{"num_hidden_layers": 13, "hidden_size": 192, "num_attention_heads": 12, "num_key_value_heads": 4, "head_dim": 32, "intermediate_size": 512, "vocab_size": 2915, "hidden_act": "geglu", "norm": "rmsnorm", "norm_place": "peri", "norm_eps": 1e-06, "positions": "rope", "rope_theta": 10000.0, "rope_fraction": 1.0, "qk_norm": false, "attn_scale": 0.177, "bias": "none", "tie_word_embeddings": true, "parallel_block": false, "extras": ["capped logits"], "init": "uniform", "init_std_qkv": 0.0279, "init_std_o": 0.00547, "init_std_up": 0.0279, "init_std_down": 0.00547, "optimizer": "soap_variant", "learning_rate": 0.00558, "beta1": 0.95, "beta2": 0.95, "weight_decay": 0.0, "lr_head": 0.00633, "max_grad_norm": 1.0, "warmup_steps": 200, "schedule": "wsd", "decay_fraction": 1.0, "decay_shape": "linear", "final_lr_fraction": 0.0, "batch_tokens": 32768, "max_seq_len": 256, "doc_mask": true, "train_tokens": 127200000, "max_steps": 3882, "dataset": "wikipedia_en"}
Each number is 500 + 40 x the weight over its row's rms, rounded and kept within 0 to 999. Layers, rows and columns count from 0. Numbers have three digits each. The size before them is the row's rms in percent of the matrix's.

# q: layer 5 attention query, 384x192, rms 0.151, rows 300-319,332-351,364-383, columns 96-191
# k: layer 5 attention key, 128x192, rms 0.14, rows 108-127, columns 96-191
# v: layer 5 attention value, 128x192, rms 0.169, rows 96-110, columns 96-191
# o: layer 5 attention output (transposed), 384x192, rms 0.163, rows 288-302,320-333,352-365, columns 96-191
q300 094:499525516532490549475441505508454427540486527474477582521528487445481551589498485525530503492484505528440514492455585469484511524500531527512511575486490497498536553493500431428524543495567458558514452497505497484511517536534467495440411508513552486495497439528516474560562528530433492485
q332 094:470554532552487450463525452489445539488521497558475479476436485539445577523523492528506419483502551480556431516520564546538504506497478454518422496428490521487464584516542452514501480458503501492470436594519553565541471461543480519454470410477578378494436524534518493529512516413522503479
q364 095:552560508468497429471490527538481497543434533492545437444514509496569445412455555491519494540496509504461489462484453541563516473441500426422503498509527459518480481473450526561409525468544493580540524518477503503486487494460448517443538464528578431484486441432542464577514508442528522514
k108 090:519586469485517530432471470512508536488555522482538494464467450482497496491478495494527455463468467463490500439505555469467505482456513527555482517505539508412524495466469507454487478495460469501491574471530505446550459471457525551544532563513392513584517391481601461550544572467464494442
q301 086:527525479473471512484453536527502534506539480526569495503522429487525509513475545504522504501489491442489540501519462513521553542485478482452563477444441546480482536489567493445518514480520501434450485464442471492506470539495520573580525493581467513579478465515496456414428575479536522521
q333 094:471564482517506489510525568549474446456495560493427477549510474479427450491515453524507574513537564500487494531532511571497483478520517459533433475483543557476463552532509588417519452471468555578429500480531503497556507572484559502454542511517448500542483511508492448532490520437547541479
q365 092:473494470469440465556440525489505486474530583483506482522491556432477499562489466486530612456378461531520502519537521524528507475570516497528485494512509512560488508506461471387516532414490472532544505550473476492510450538474515454455485545563497468478466526484500500501430448531515531470
k109 084:484492507516513502502496538509450441481515444517509528476391517514488527433440534505538451493438544461491495501458538508566573500462522593498519485505410462486549527473571479541492519443495481478445521515484487517525424490499502442472469383464459476586575428482532444504492585545518479515
q302 097:500493473460499515421561519535532553427483559497460545495458475505506472432416505495500489520512500486530534451516525489474500458497458417563523484354530481473532555523575513498474511497507498487521580511466441476481460530460441524478444384432505478453421443448459454515470462421457534520
q334 096:521450507449468438500563535565563537518461493563479408452421569527503521468531471526540568512470499526466510465542558487512523462564499513498498494469510462453515472537485448511560553524538555468432434527551541527462555504460533440585524480517492539510503550538450549514540482521509483571
q366 089:531546489504472461539524476580414478508511520525482486479530556451598468534527488547525507523447511553451448448510468460514470475451501512519498484470448494466557387467550452449528506509532502603516514469524527512524481441478479486482462545457498487530439526499525473497394542499589444549
k110 100:507551454533541526518473537466523514483484503427524473475500491488497525496500549550466474553536430481460437589579424515525507488470492420462468491465489488525479535451448515417448508463475511502501549496441489457539540504572491509521457531481527525496533500422467448474488538554452510509
q303 087:452508513468496479482491504571533479447496508502449486497482447563491504460504513470500469566479455414523487474544466508451472507424513523484499463533541554433512496538517496470538524462539436485477474549478560486449541476494515388535455482465581494486476526452504495492525559547547538520
q335 090:511516500448500498489560605451525459510516450491609423535523575446562493544467419515531536468515616490547509489425542553467521485512522560512505458538520496507544470565470477480507476430589492455476472475478543531453527478523431516496462502591539523524540525513510430472537487468461503446
q367 096:472524441455463422492464540432531610496495469423490479522398564510511473502518446524526492446514538532454495441463452513509496434478454492554499498519496506525520509501447482503458514518522455479475515484527492513520516540516457503540469401466456478452467617434467480481469512530535474428
k111 089:491525511459531539496552482580537463475435455494503457427538460518467454488500556459477508537450468528470473469534498504521553559485509500456473530445512486526515450416488562458489473513448559445470520511503494536515422532477533537522493502472507563532493456484474508554518489478561494451
q304 054:459466538520489491490514522553504505515495499487501566448515547485433570423510525525487562580507493483554459588462549482469563472528466507546460475456489468469525492448510486484479465539481456480479491526490440574401370489480454465434518534479516571502517503549550441481491498509511523569
q336 104:507456439538453603443514503393502473537561455433470470437566515492533483517512447519539440539436524514508492528485508449427402492479466477490433506526510483535533505449454510471489543509549476516462499515482569503484530456508534546515515484470434486424492538482525479530529458468413567498
q368 151:468504497519475512556431536461483463526541601450472462468505510465468502508499539480480504522517484482537538492487442472465509466437456488620498495471558489544491523555486508463465576439536459543514593478531444494457538425521465474485542435496512527556594527513503522435522487519472510503
k112 057:538427546473444571561504530440526537560469453452526539490524542493510471513508476499552508496485549482508528512414497562473513542498432416497467463491517500521481521536465562526525477564502535492542512505533557515554503561471493509478491533478552470491562550575511480463526466553413567538
q305 076:512529472519519532514540404505464520505535507574453478539541478527523495521431502498473408441495557526539521436475533502533456521479478420512553481489436495468467518531521504568500525542503486486466467526491538441543552472549484520472436391533526479505499489486437529498423449455488517493
q337 109:487514449487501503576549490463515500495481554462503494433450531512475406522530541493461581391493487578448541509501483487597527497529474514539519528546517526540528556592564537557476412495554487500469456494479473458559518554479530520603530545472483436580517443497524545557453475482558484470
q369 084:504494483545539525483632486578465516513471431465475526462487557468519506536489479461561496537435440506488525522492571510514461522481505499466545476518436526447475500493533502524496416500515557459471492456551526532515469556443551593494503500479475432461504550438443476537486496509484538590
k113 080:499517471458508407461445558513568452447513487448508543525444456489476530589459535591492442531527506468480438471513543511548490532504512486509493506553533453470498483414439563444476533433458575502570510504456521480463415426555465417456537510498546571492524453518502470508516520584524466505
q306 068:461566490490481502484466415442444508518484562455571491508529571517450461557521450557468418486594503564471539577449469528469528474500497483501423539502521452461513489546530450466471496435512492575498484493449475440538491563529536499436513479515477492505419478571415534450498517555475528458
q338 092:534485508541445546477448591563519478518494552393518465545488570518462545559518547494448543445497448468509501560541499466565521467565517527494486529508516527505514548558514543504525563501472456574504485507485531507543475552560479522565546491511450467502462495448512524531435480536582505540
q370 082:436489528460478579435464505548525409506438486523549458495500594493512523529521507599504553504447521431472558547485491556470521456480481516513502462474498514531470548510521527428494537530578457510538534611459474499513491544485505474457446485526451468530475574429538521523468560436501444453
k114 078:501549517475543468536436469508516481465494466447491504441451443485528436527530520551475550499513490511534479485523475501567509472514585522556472475517500423470514474508526534506499423513518517553467507417491563509495459448548518568505461504502477513483479448541507520521542524490541565536
q307 076:497504524487559479526534507525553517496508502524434482501526400424519520466491540506510588497465447495571542450520497469525508586449500523463473566532454560474518486505446545556527522493508474518463508474476507556554478532526502523511416503520486501487522548481566447559496524496519473518
q339 093:505488521522526450492514409530518465512507503496538470461521547477412581503519498531542482594447480441539513521543498449490411514455469470476465471526506588426464577481554486459491455434498457552523524506435579578465456591463524513421468506464468387513512550523494497531491516495514531514
q371 077:439524534512449487488510495507451417483513478612546414540517483473391450505532466541515519479423491487473525519450487558518507453490513504466579614514501481574478448491550406547582463499477523528449442508541510496502424488524565563518523514511447454566569471483484455496458509515509502507
k115 079:544439535524548467452521551498526547576472520492522505497464534561568508501523620475485548494556503470423516465483529462558509557624524543511493523498417468489460452489489513507560464509506451481503555518562479565448501483497516461500560513560509535498555452572490503503556552477467490523
q308 078:501452471419442463514479558475501485512518412547481470474453516572460453504438483490541492460497527505523508542507486556574591533521480497620571544493517464490553513472535442552509485550462578443498487495596540500437471463566536545502564477520521548545493513498567497504488459431457458538
q340 093:547475461472551476497495436490459508457575500407436525475465488527584541515471509555467476509506579490530530542480535474473504530576485501518504432455495516442441578545395493475506467487523455570531477470509523485491397500504377545442515438501466501490557490520544480468516547457513596481
q372 084:528447518584523457531447522556391536515490457553554556509442501516461465530556516535565497567495515496538461485509548532499551537495509439447462399523571491481512576533507501506463448520520398456553432536455490563526429524454465505503549527522595487511483474487470460509495490474489489493
k116 090:486553486448512469495616523600447544484488504500537502448429518510469540534498535491518430525478476513515466518507514524485568501466481497467451532447440533470456483467452487487529460474418500532567512516534513562507456503444579484529561494548398546458523402480556428491493494482505469484
q309 085:491484482508503449493555524490536503502491538519557472443569555470573473476518494407575526521540529453470461535435430475501540507494442512537489560542492452474480499440461504478456468492556424484374494494474454566540502470500478529503530464494509561513486505524451518476503534608471446464
q341 094:501447444483506456517493473478537512494430502509444437465524501474596427527549491520530619503500557486490464466397543580488528471488472472519480599527524504505535505497509544427485471495474518404479475403575540524484468491530549518523506512471542457493495480498487527460547500468548498527
q373 089:413507459551440437515522547538507483530543509497538490495476527438441490547428547515517525508461544510486550465519497439508477484465410408577482503471401435504476535541509504464449508429563555492565538504523486475410465448498498461478483515488483525465559494495469461435507550484550542464
k117 093:507570524544535460564495413529547443466553525520505583503457534482506546473570462544562519485530485534535510534439536489467513505513524479437539454486512472521460444617438448459426540507568544608566525491488516458532511525551482515563490473498439572549505497521500563564477534510512507411
q310 086:436578499506535511534461554473539426426439541446498529566454519490501504492396503556462525467510517539535562454505524545470487463461543543477475545559532529514506481550571485526503490502546497536535518473458459459511495490461474546471546519492427441432538539541488487472534504495505496502
q342 084:527548538487483517437482534467489534525509540505488515493494548530461452487529477558414469513536445562462581434509453547452440483536522544530457461527457449518532580497493537464432476530538478525494492514488442497573473497469542452357481485466490499454516544513516565565497554540514445489
q374 092:547497526534578511430415493530504451499483476452558578531475485538546445478494451462484473588508436536477553498513463466513549543531534587454459503539516506485471524505511579426475540527467518457398485508569498555532548543558495515500532491501498447535579524522465494512509521411509518598
k118 082:542506473540466522507510485441473602466444490518476484487591559436427630503533491556437497490434485498486454478533559472496558572515512455535465528499497519461500407489438557598550483484516442476506462503464485573500474511580467451482554517525532516486527515422489489492444480521499464501
q311 093:508507470619511531499579533558529523458497434476545418538456487516530483503482456451498482502504481548479422464496535420515588597511529502509530469474445520496532472585475536498561506506463488521436475523519512441539509453430468516560542484516417450472500535550520544467527520518476497487
q343 084:528570438534507445447484507534485545529546482561546456471482433512516448456458502529542439560415495524522481524432437473552466496518504505463490457455519556475482492522526430555470487570488428501497448478504499478512507523474562484489531489511507502481529493438478542514475517501460540574
q375 087:446465545487474471488513577541553511422466395493483514539500533481562488477502476480522480533479582558522479503519507546471519553500494496469476502468474539536496510455497476550515497556552604481533425472537483565559478503536551522464496535545451492491471460448524448525569460448545514493
k119 094:559501514502454418531516479453522445455589516440543462567482492491430459547459533510463496455521453505516462458512478488470508503548463472512525498522522465499558526462509502468516527465545495469391507446564487480505535512525495490475552477457545500475473532561473491508543416559510452459
q312 080:535495452465474501434477524432570467517517452548534554490547478462524512415485464469470544481549498491509543572494540528497509472461500477473518559507456558489494502482526552503456555461481494555522512506577490497458496479485481471507502503489526534496515491522509553536406545557481471492
q344 077:490446471492534482533478498586470467499522569500435550527545440563446546426459564518494518468472483548494507527498541557456485488563504498457513441493468467568516491526494479544436518574506497549488513567470493548473516439489420536511538495422472486480461502491494491458431431452511467503
q376 080:453500466446508457501454502491526487474550504488506524561515471604430559560560496511502495433479531450426503488441476527510459487545539561500504478536505429525531525489483521479420524533541458476472568509516550520465475499580473512453510520497487472484483521572465543508475455539456481574
k120 101:508469567517504400513450584453524498598528503513468574541482527509553529510520460507530527523446508432579513504524539513444534430585446461505513545457473534496513504523562545479521516466464522557478512468519458573480515441500544486572449519537460492514523529439515414470524507507460466477
q313 085:462525506465503494547456525554509492564500565467504482451480503441515551486493531532501500483484534511560521512568514557480562472571441495496459499514493495499489496451476473555489496454524487513450465497491478588546521504562512564483537536484540398572485461501541460599444502489483442535
q345 096:459470483524604495505448541465551544485482486535504530497520513472465508579498492514452482550500461499531529471546465484500498499472565466546531520484509578461494508481499523445441448412427530523506483472523495516514426488476579455511474508515418498497557524525533515532552527533490455617
q377 086:427551474449538525385536504460475574496522541494558517482507541447463442511497534577468468527417543455510551540468491516408522523510507483500535506495513524494518500584491500533466546416556527516462474467492570517495515554489562537489399577508551446457531502529527547541441536546536479500
k121 088:473502486612506514514443540528524504544510504455494485507493458509491425493560513466595547475537549490439555530517487546487502411472423464482486469503499466572524515468476481460501516484501422474519468480513582591491529539553503476546500486467514474503466534448497483460534568510459538428
q314 090:552441462450476528473485481535465598484497515482552467476466532519414497484529498473536501433540499454488519506498463499561528498428492455554486528525439466511487482434532453499514449472517544518503497463523427456552473592560472476494512445497483504520569438531440514509523516479492536512
q346 091:571496534424458559555408532506402537559495511512499525432552530472446523473461511478465469473477446403454534505557522555453478496495471483492470500472473519465507579515468544526428519474490486538491525496560472503472541527456508560492403476521432435458458519511521532563470568574444486530
q378 098:523483505453497557486544491545456477504529536499514549447556532440490542512496464522486533450528487500447548502441499538502495483499585471535512551535497417580533507554412426485434438472522518537482548546502425477465542435508441457493457519536467515610565555419557542535512481443508548496
k122 086:532545488478528531482481528470530483469504476476500499542466520560536523535535543538453458530475456516554530416623497485476473543466497561534519520447539612471468515482473467500519498507508464503495407424433555477552427552515568478441510538539559540486490537489509472415482475505483519460
q315 090:492499525516518517507502494511498480446526564579493484494496498468444560447525536518559509488471500536502567519499518472498509403524497477522564551590533497526577484474503527458522524549529547535465585504476497499559449508523438509461500448464517462494514477533538462518531485437526569478
q347 079:520501523433456495528521516529487547486464489434451533476571520446531545475556526489447527558448457476427523515530504492468512486423423486524588534539555477584484524444519484474479453465571490527504536507499500479448481463523456515540517502432505487444339501496482500389460538540527508491
q379 079:548499562493480491527558521482544499420450498496489517530510527506496505501498467546444519487524470576475446478487495524487521499529495587439545520494471535529420447499509466503542566443521503555522471480572508466535484513477503600495427447530590552455531559523506460494502463471482553540
k123 079:513498508516486474560564479484556514494549564493540470552527412536486465552458505505633514453491527442523482467542453457493459522503486439552500552485451490483531463491471467502512469584466478486421490549488445523449493543478464497534475478525389506481500539503510502446546487521527590541
q316 091:474525531462522632498480535489493430506443517536478483423515513550567584490477493532525480437521468533518515542466507501503434460472416520470519513530516534426521500492480535486535460545516484565526470562524474479521456496468635562493504529574465549521454476481470524456459559545502544481
q348 098:501544485560479501498497492487521467482471543453421506510394498410512486451460537510461548493512597541502429519556533459492477489504498513508487461481583440575543477461498564488448497489506498528606453513498463523505444446420564547552522459519572486470532510479443494536506551527504511497
q380 098:537546473509474483502477545509535512567536496481555478432490551501475429508462530536464538504481576503538474498455380451547520515461457533508546540480455490558527509521482502420491520481495563450470520526484517546475469518460490434430511475462493468538474550463558497478473572554490485468
k124 091:442528471516529491476520457506508603480469448564502482493567443560445583493545545498511482373520529480417570513487550513430529497529536495432603527522576536476530570498548492587480424489544513521549453547392493457508477437501434465540469562497453480504441459465521542540512462496484507496
q317 094:483487479511480470442579545433520566527526496484563487493449532477469506480513493560506513500479522492495494576460468457543491511528471510526515600588479594498545545507506525479475422541514461471530523475470560474546472505501505474484471486453461534435508523512444537448537475480496529456
q349 094:475485529509512468434491507477518541541474491578521532476528546459409438427470543514485514529514501435460497479558442568470564511384511551477466434511480494502548478487485530497474502499481514448486518552513498543554417488494506424470432516544475517452498456498512516499563434453473483513
q381 099:555397554467508462517491524550548438461537564505536513469558460470457501466477517512469498497507482485513516464487491515506504422470446495483478582505461521508535469489470501450513538554483434481588574559473521568565431430496479432528511513501524589576558468503488483421550543518500500508
k125 086:505554494519510383454567521547462519447462437485498516463504487554430478530542424455445502536504529458446477491480509536514495542497457373492546486445506515449526472505546479525517506505500542534422474476525540403580570519477466525452475525499455524544504506474491464535509455474539557462
q318 085:481479508473525540508570518510492532584588528616564509444502486468437476427527507494514455504417440453498479558503543442510449504503510496495553487503530468506531523489508491538485542473550511480548494479514514492593586468521521465450528509483495542520510489555489605466546423460481569561
q350 098:502506527407419558468467541515504544455510504519489473538587507515524496555430598526465498500546471520461476506437437526501434514457458576515468479512540552531476454481422522506415515459488529494484472448494533533458429529465465527491489533505524485452456532575460550452524440528495533461
q382 090:517495514494523502484465473512507469496491578523483498475543530492476415546473478548495483522503463496494502536496550499515494478496456552499507452521448549584521507506548530548533493460463452465513530486547477460504506454440602447482431508520492436474522568512485489559477477527570605470
k126 093:483518551489505501485552443545495501566515470453544516502457518454509649546518535486475481536442481513537497512511529544455497533491494405458529509492522410433493550510565492491501531535473425466544534460529490586466441491547453545532516486439492485543509508504531490472598491492503475561
q319 099:433513430491456499571508465508471482533480491554452538556512495418433473492485526457432470497570410578540516453427502528473571528533504470491497501497524437555542539573503467461515537521522477442496498515519488467470434462523497476516448478479432527478484569416543578498420551499490474524
q351 092:466524592547568504435520442484606446508437470462498461505470429417483548527555526481548473563541437523481480541489486534490442537549528522543515513524492527494453500502433483456510484467541501521481556519542446478488516479558465525427536530507457477471502513529530439528541488561513523561
q383 090:498539516473511552459483547492463476527499462471421541473610622502543491526507572428525505472535573570480497530505507512467506507492471486512454632448456498482511475525498493443490474505534440566471541501524549555595472512468434450457542478505483527585520506507548493484533544459476506589
k127 093:488539529493518518522472429506444559532516499555476444530505510556507447479442509403486483496475491477549477467485492472497458452524504491435455490479581476497486528445538492554483547528523578503595448536499550541458500455521502558540509539506528528498503467442516555500423479605524503443
v96 138:508517522469543495538424513517513516587460505482519517592497541524439489487398484574530476447524502561455522426502481524496518544540512596526605530519491507493481465514454482520466507511495456512499527395550515499522520477519550531460556463520498485530437515485490544516484440533513437451
o288 073:436447534544505486477517530463586458519523516513485450433489431505475552508548487445452510514499491498432509482490436457443497475441523422485512505500499430441478470576505490527548455516564441486588544533516485502488499504591522461484443486542575507483451496483439500506526476451516504555
o320 083:467532559451474569562534521470537504478498505490516535528510528456511392472430456461536519523491536440488457482453543507474467510429497573547470409476447630526488472487526490507502451502485506500512477503505522479550557484388435504514480483477492491549492422523547470503505465553428515437
o352 157:480488524589509574436516511532482483435533468569486538509564514543465510351468499526494539443460447505524478493573504523493478535527511510544524471450447542429535563462492478531522533497491539571503463530466477477522449497519483555465505530470514482549544444509507463472499504453465481492
v97 121:438514511541430486451494527493471493467486461578502436585511468574550495494482521486546573492532481507529482517501550519481489482477496476500450556531394540496599496492497511515474485497503516523478487518424477536419508465520445506526478580588487486489462488575455520589500441502519471518
o289 082:518498478516468516544547567560541496537512548509485541487415404503577453564550538517464422452501466493468513452490540487510460541485482518608544480518574455549517545442461490479469518482480437514560476476440476445530487541514461560502473504501545536510512501431522557542496450555541506580
o321 079:546486431508525442516497513483574474448484494561516518428466489498491485469566416500541557488447498492525423476520546538471534433542495526469573546496436518423448485512500528549527509447508483530469516604434550532476565490464471503525458517446471457537506486482521519464468534513557473512
o353 142:480531527511603455429502486431533529523444491515567523511573464524489545484503514465487512511476532551587463525502542468470571489480550450476474508459541520586531469467487525441455487510532502422502421449519437507478496484450492443515417465534517501443458516557525480481466519444418539550
v98 158:527461440538486543445520510546459472592478491510500418470569536505457514464515466438506517497462469418545516440494543530512518528497502503511452541541468526502480525508542558459491555523553530482499542480509573444572600455537564509508489488465541499495455460463452475539466517492536539481
o290 073:501500599443476525482565501448527441441425428526508449496442435476489468490513437509550608444541482526495483505521520498460499452493492593477487544488462518528500527479426455533542507503473491496504456473480586478518475511510516479519477527449467573507498488505497525511564482492433596493
o322 067:496493499438448462545435482513503458479503574485455533512442537544438523548495456534441521549577506522449585511508494548454547514483512513545425486523517454477571505532525548541489457551482531465526510569546479602521466521550500488537549524471525453556523533449500510547510508504520496553
o354 178:535538467504550532514409505485449431525518545486515502449467495538559453428559464584517387545491483514533474489496441469531500547531546508472494450595502489547537535480490431472510507410517484521478494459472506566536585461512544475557491462546577459521566547546474547516544553480502514522
v99 133:465492477464396500460497481509535559517520477528542463452491470560511533504542459476572415486421428460518476515477553475481474485527452458473545530488512506538442545451546484508538463507482501490497483474482530460538473520447498518474475528481531533503455461464484428434561432451524454606
o291 076:528496492529514512492504573534479449533512464480467534490465492445556441514461536364453499504494483462481545533447470512534561561492504508499494520553449492521490506510522549411541470539471504548528482493545481537567525481560486484491494428518469548486406457486425577527457529472518459462
o323 085:517540407479561450502508488491548486397460528553506525529534423500451508522526453552485516373443468500518506455568513446487528499564449481500524533525449495432518455447542494459511457538562523470483553511454558498508483463517450422507458461446495469541541533479456488464535509553557503493
o355 148:491471502463504523544474570570450478530484463487491559471488493442480520513515423559553401590493502485486418495463517529521482562436466515537604527500562478488523475457518468566461534533469516501511426504557535465427534496484529532417571546487571503534495507497523455494579446552498540484
v100 150:559463429557517484475533505495480498471498474534517522469443508535537568542450545419464560515516479473486548547530579575526457453518452472487461463505555490585508539486449499588548513453534480454471530497479475475537512524489488469425528495522521501542475518440528429522439511537492513482
o292 077:536487482478508480507574439540509480534496444486492555459545496437478489558514533566531476498469499554601482470534582523481464549550528516533545523508438495451524519475452523505508561520527485519504458460466517478485442475458450472517483486497401455443502491492497417501542539500583530511
o324 088:479521518582542461561441453476429498432497479533460459522469527544459555506404566508499503488556549491452520432529505559441473529465462415469447445472540443464514484502487541452459444531468466541559576540540527544451552496528504590491486506539505429599514482471591491449425478549479520489
o356 159:521455577522437567396389540475484506513502473485506460471441558561458526494521453424461582483506497539474559563508450464492477582497443494504457507547531557551440471469514501525455499534510466566473496460532472476471587513461536582526433538500516533549545520564535542538455460518501447515
v101 129:455439475512497492532494505515498595495556459402456493527499433445502496512524512520538539447529481484539543557515548527471516504477448421461487527491469499506531455478498509470532523565504609510516554458420531497581582537474485488542526464470526441460468512473552474483493572540444470480
o293 073:474484455526461495529511535491502443629514511562560505395489436494541501474451541448453503560461429471502509508497425498493559486451534547518513563544438473503529448483546478451539503482482479502450466484524439506525462488575527483468504426539516506487450499475509495519565522456535461526
o325 084:488449510518482491534535518525539598421481586467411539552460461476477469523531508521539494485510506460480479485530562472560526485493470518499439517459501473490491501518581528502515498480464512534478505503477557524485551492391480526492521508506542522494567413480520498488438498550500480510
o357 148:510492483527516513566477544503520436542493449514469480547419589542540533570471506522511487499587485549451466506467482499467410495576526509489467416554478512454464481484539450424488499531459434478500577503529478582482524462536456532495551541566578475527537492594444490578470531512474482549
v102 146:488504522550486513452486454516504538532514514571486433502377516492577455440520520453530528431500518558473519523523547521493487526434520451531523516620493533532527501506563533493551471587451410509472476552549578525498512505490557495495510478447473588487478481507501539425551491487491521485
o294 069:549426543436524486480478509536483580430400514496549479498498492507468503509543447509533516484507499499519455516526472476391552519542493438438475451449506506433526501515509460537512477545512475444513466471442487495459471572497460507541510469485544511502442473382471523490565537535471560597
o326 083:504465486450427534513539547468565509515545439546522523490480481474574486500486463469486440488470477432536481451453555497561471512537476507462578476529521540461494479515536478470494568464470514528512534532476516407444506420419524463462499472526528564457452510535498534433506490453529514579
o358 164:516548523437515516529502435491518462523454532549513566444525491496491490513545512508567541478472465469542452487504530485434533492446507498504538554490519502544456506458503533558387559498531473470417410560556534551511531488485511516506566544444535507485494491483539459539500567519597530543
v103 148:593528492542482528483496518520530518461441473422427521502521513528461525494444466536517468424486501478486510542457498473563518479518512504444519461468513576551579469478489493526446441511527486552510440505581468465453499503549505482499440586452510474517460545539413484469510466568503471572
o295 074:446473590536469442438531522463511441519488469468531496496551511474525509569484510509548520463488468588571449486478478502427477505525568460524513504518523451528478565463498472514558578489529468474495467458440560500468498463502528449509509495507422523428474426538508472565514534463511475511
o327 078:484485457539534572589431538554447511474507514508488495513477509481461430469494528515507459516505570451469489410516478508584513518457482488498392508477518471510491514552530528550465473532473434513475587560492503562418530468585547510454545445498527455563594484484495517516467482483474486498
o359 166:482479482456551470479598511495499568457477562534502489542501434420437580483507562534484469511512562461564507470513514495530560466488469570535557519538516545465541513549518533521512545524489625512466492501508538454504455515568471511489517569484498477472469521495506507409495565484497458484
v104 138:564524528503530423510504405456550525513437483466451494511535565468480519477527426550472448545513475500406486455533491489550527480452471538519487514524547480455470432480502503468493469465518505496509486541529583451515466443455502475449503455490491472526585529455467503430612541486431518480
o296 085:436567487483486541499467490554543534453432509552413447584502420548567528493469575472562512443499494478520471496452470514424510470444493470551495511532504494541524519482477487541530505523490476493484514501496479446563515577548500551579498580508543566520498513435527514580412517486475476537
o328 081:590452480429537469578542496464526486516524433529495553438448512510520508503553431454497459589514505515491411490467503448426480549490507490486507516481472479467500510495508590564470533497512511446450502536485558605415504471507498535494546453424519430511505508461493523462539539523494507473
o360 152:554501521502381445500492489537480527467452500491511494486443537485526440544428496503428487460546512496488506391509492487495484528518488535525487446476452540441427456516522514530513457472464486561515592438470543526485406518546577464459545459519494470511475463566472538497520514511589553529
v105 143:474418516568490475465568507485547491494521446491421592573505528449496559504535514438499464478514505498470496419464546535471491512507565480477433517457528510428485526430561368523493562519546539493422496556545547462490466467466489471435468483413521550554499470419526502504538490517513488488
o297 072:512539544508448532459496479527510446535439493518579553451466470491482531483476472436523505496549501486528517498494498474457525469454470517477478527549472490495427527577517491491519557434403523495480466553530545463546586482514518507501503508533505471436548573578536504551540557496504520595
o329 073:514484503533554496539536537501503560431482527467455538522508452452497461534568358535494526524490493516460461518471506498479529570490530579514475512463495447477529491475634492538483496538488490472448525534522597531483540552570480493524488499484562529540516505454474464496557552492481417477
o361 163:449489536508563483419451483505451487536560516504555438460565504494564477572524557499529486473478491454469575474502486451468457493485482477454533496544436533457487526476447485446534481442551527455468561496514511420459502555461496494464451520475444515437456483468462493464507502581618494470
v106 134:504508495507437461579490480512489494463471481490467466514500508518576480512480464536516533480418433487490498503536547502587473480462482516512577497436543475500537454492491518560578534495555451573585546454503519528452484448560515457488433565448512457513474496493474527552536499435450453510
o298 075:579543602517491515462427527510439485509469491529528438560500462481547465463491390455488509496495447531482486502498530425538484504490522499500404533455513566564482444572496501431448469492419566498529555413510566539518485491430499491497486554463492539533471531480524455523485449513458531484
o330 085:502514487508503471500499433532486495501483498483497574527473475511522546535544492505529597459524459538531546491510530558516546555485521477508549545531499474477507460488592498592537489543500525523465488493553472550418485513485462509536437554538554480552455482568529502473400482469532505536
o362 150:486561495490515416483560506500522510512426396575493496469499504475493557457440563480455566488569562535471447540505516496464487486593456511574580458445486534423538498418516510495471508531503471500552514501469439552525456498591490494520566527511575538561532436469532470510427563534534514507
v107 136:445524487516423515540487451548488550506476454519503454543488492467553454536455457493530521491495542458511459503489510458524503516410477513463517564398457525549463468522432591525514512495458429553546529446506518454484467523468480517511538482561440501513450562510421454557559562498469439543
o299 078:473518552457403418431488531508496477487477531543539497443513483567464488427504506524532484592542501572523573496521520523444540415504558522498505466507522430429514459543531507482529486447541510515448582495516503542517494464495532484471460483556562454499496496611568531527500550490500498444
o331 089:504522550503508552561572524482471525515483514468487500503546548430565506523471487439521426533456511460539466477503504450499456577486477551494505569472493522543427458512533475500444485497484591469440489511436528475507542454509518480468535442539468544453471489490440501440549565519458502480
o363 151:548544462514520501471479488501517526528450473565493519486476527470488503462430531435495446565464541534512431489513494483525568501503441488525498526504536491529600460523536489419462567505534464534506485530519469512550504427505552454400506549542529503520539526479466465451454435504485532559
v108 132:511511505481450494526556524513557494451476529517524506492456546560531488518461539476530432491543552581504487416483506494544494509532491510458504427525516494482530498558534500467593545536472552480478524456450448543485549500500454477520491482533439466410507394507544507463460508503545495533
o300 065:535542400567448540465537525487471513546539481488484493504563514447553537540384582463576503500468531500457535559452507522502437520527503517539498584508511491532441472486479609537497470436526549488547495455593480542509501500507464446466420528529457529454464487516534490535437448451485492432
o332 079:523501491540572439527496521528462495519448514488465492476494452566475571512526533511480457485560497438516493524563434506468600470487529472481516550503500456553584509572494450516423521567464488417442577487511522602525444534524520506547531443454562420542522530440508559515497513576471517464
o364 158:486500487456504538514527517556559506517536541440557469449539570511481415471541514483575587491490517448498481523444506500513563490529519500485442522460456504576484427446522496444530489524499479439519421506505480500589478463453503462448548536517516548565544449468482460567543577522512510503
v109 128:454442428537544472449484514533497478513438515513520468464494542458461494475423477506465482508548455535548530486473502547548477553552415516507505436519483459447504492462524531460497556567530410417501546548565456444506473477511489475433497451540488449503467453506551555514444589545542608489
o301 082:538523550547485472558546597494479467494456510463497468456523465501517534477491477511517475504421537546449453561518498498524517478512514460496509572529498554531578438483527481446498405468549512537476510530491539477486423486519549483481520515568496549542500426464493509479515492537532502419
o333 095:478549507469520502498494428565493426459526509528527511524471467499467434492545576468481566418526531514570525468552599555499495484436577553513456531485482515488494498533497470510528476535521454509446565498478458563442521421535502487468493497540528462505562512550504522529434519526518535495
o365 134:554552492564463536481436456444476532489565489548475476551484515537515514525591481477518481473486445367525539398474485510498451507472566434497451479474497512467469591576482523513453532480536462490515523511490499484527473507467502520548479542519470476490497446427461412496520539497483514534
v110 137:492494558489557517556497519518474473406460516564492548476506476561438520490540525517489442514448543511543541493420537469525546507500526422431483418485457561481514486490545459561478401503491494483431526483526506529432532541512513465478505519497522491555509508514513513451465494496558549433
o302 077:536480502536496456436503515543459484478394520550497445448488395505565487470467416542495555434520476520438450499589506477438525451550575536467465535471518522497488474481505513562519426537474412478522525502454483487526555459523481545496466567501596526466495520445534475511559425511448527504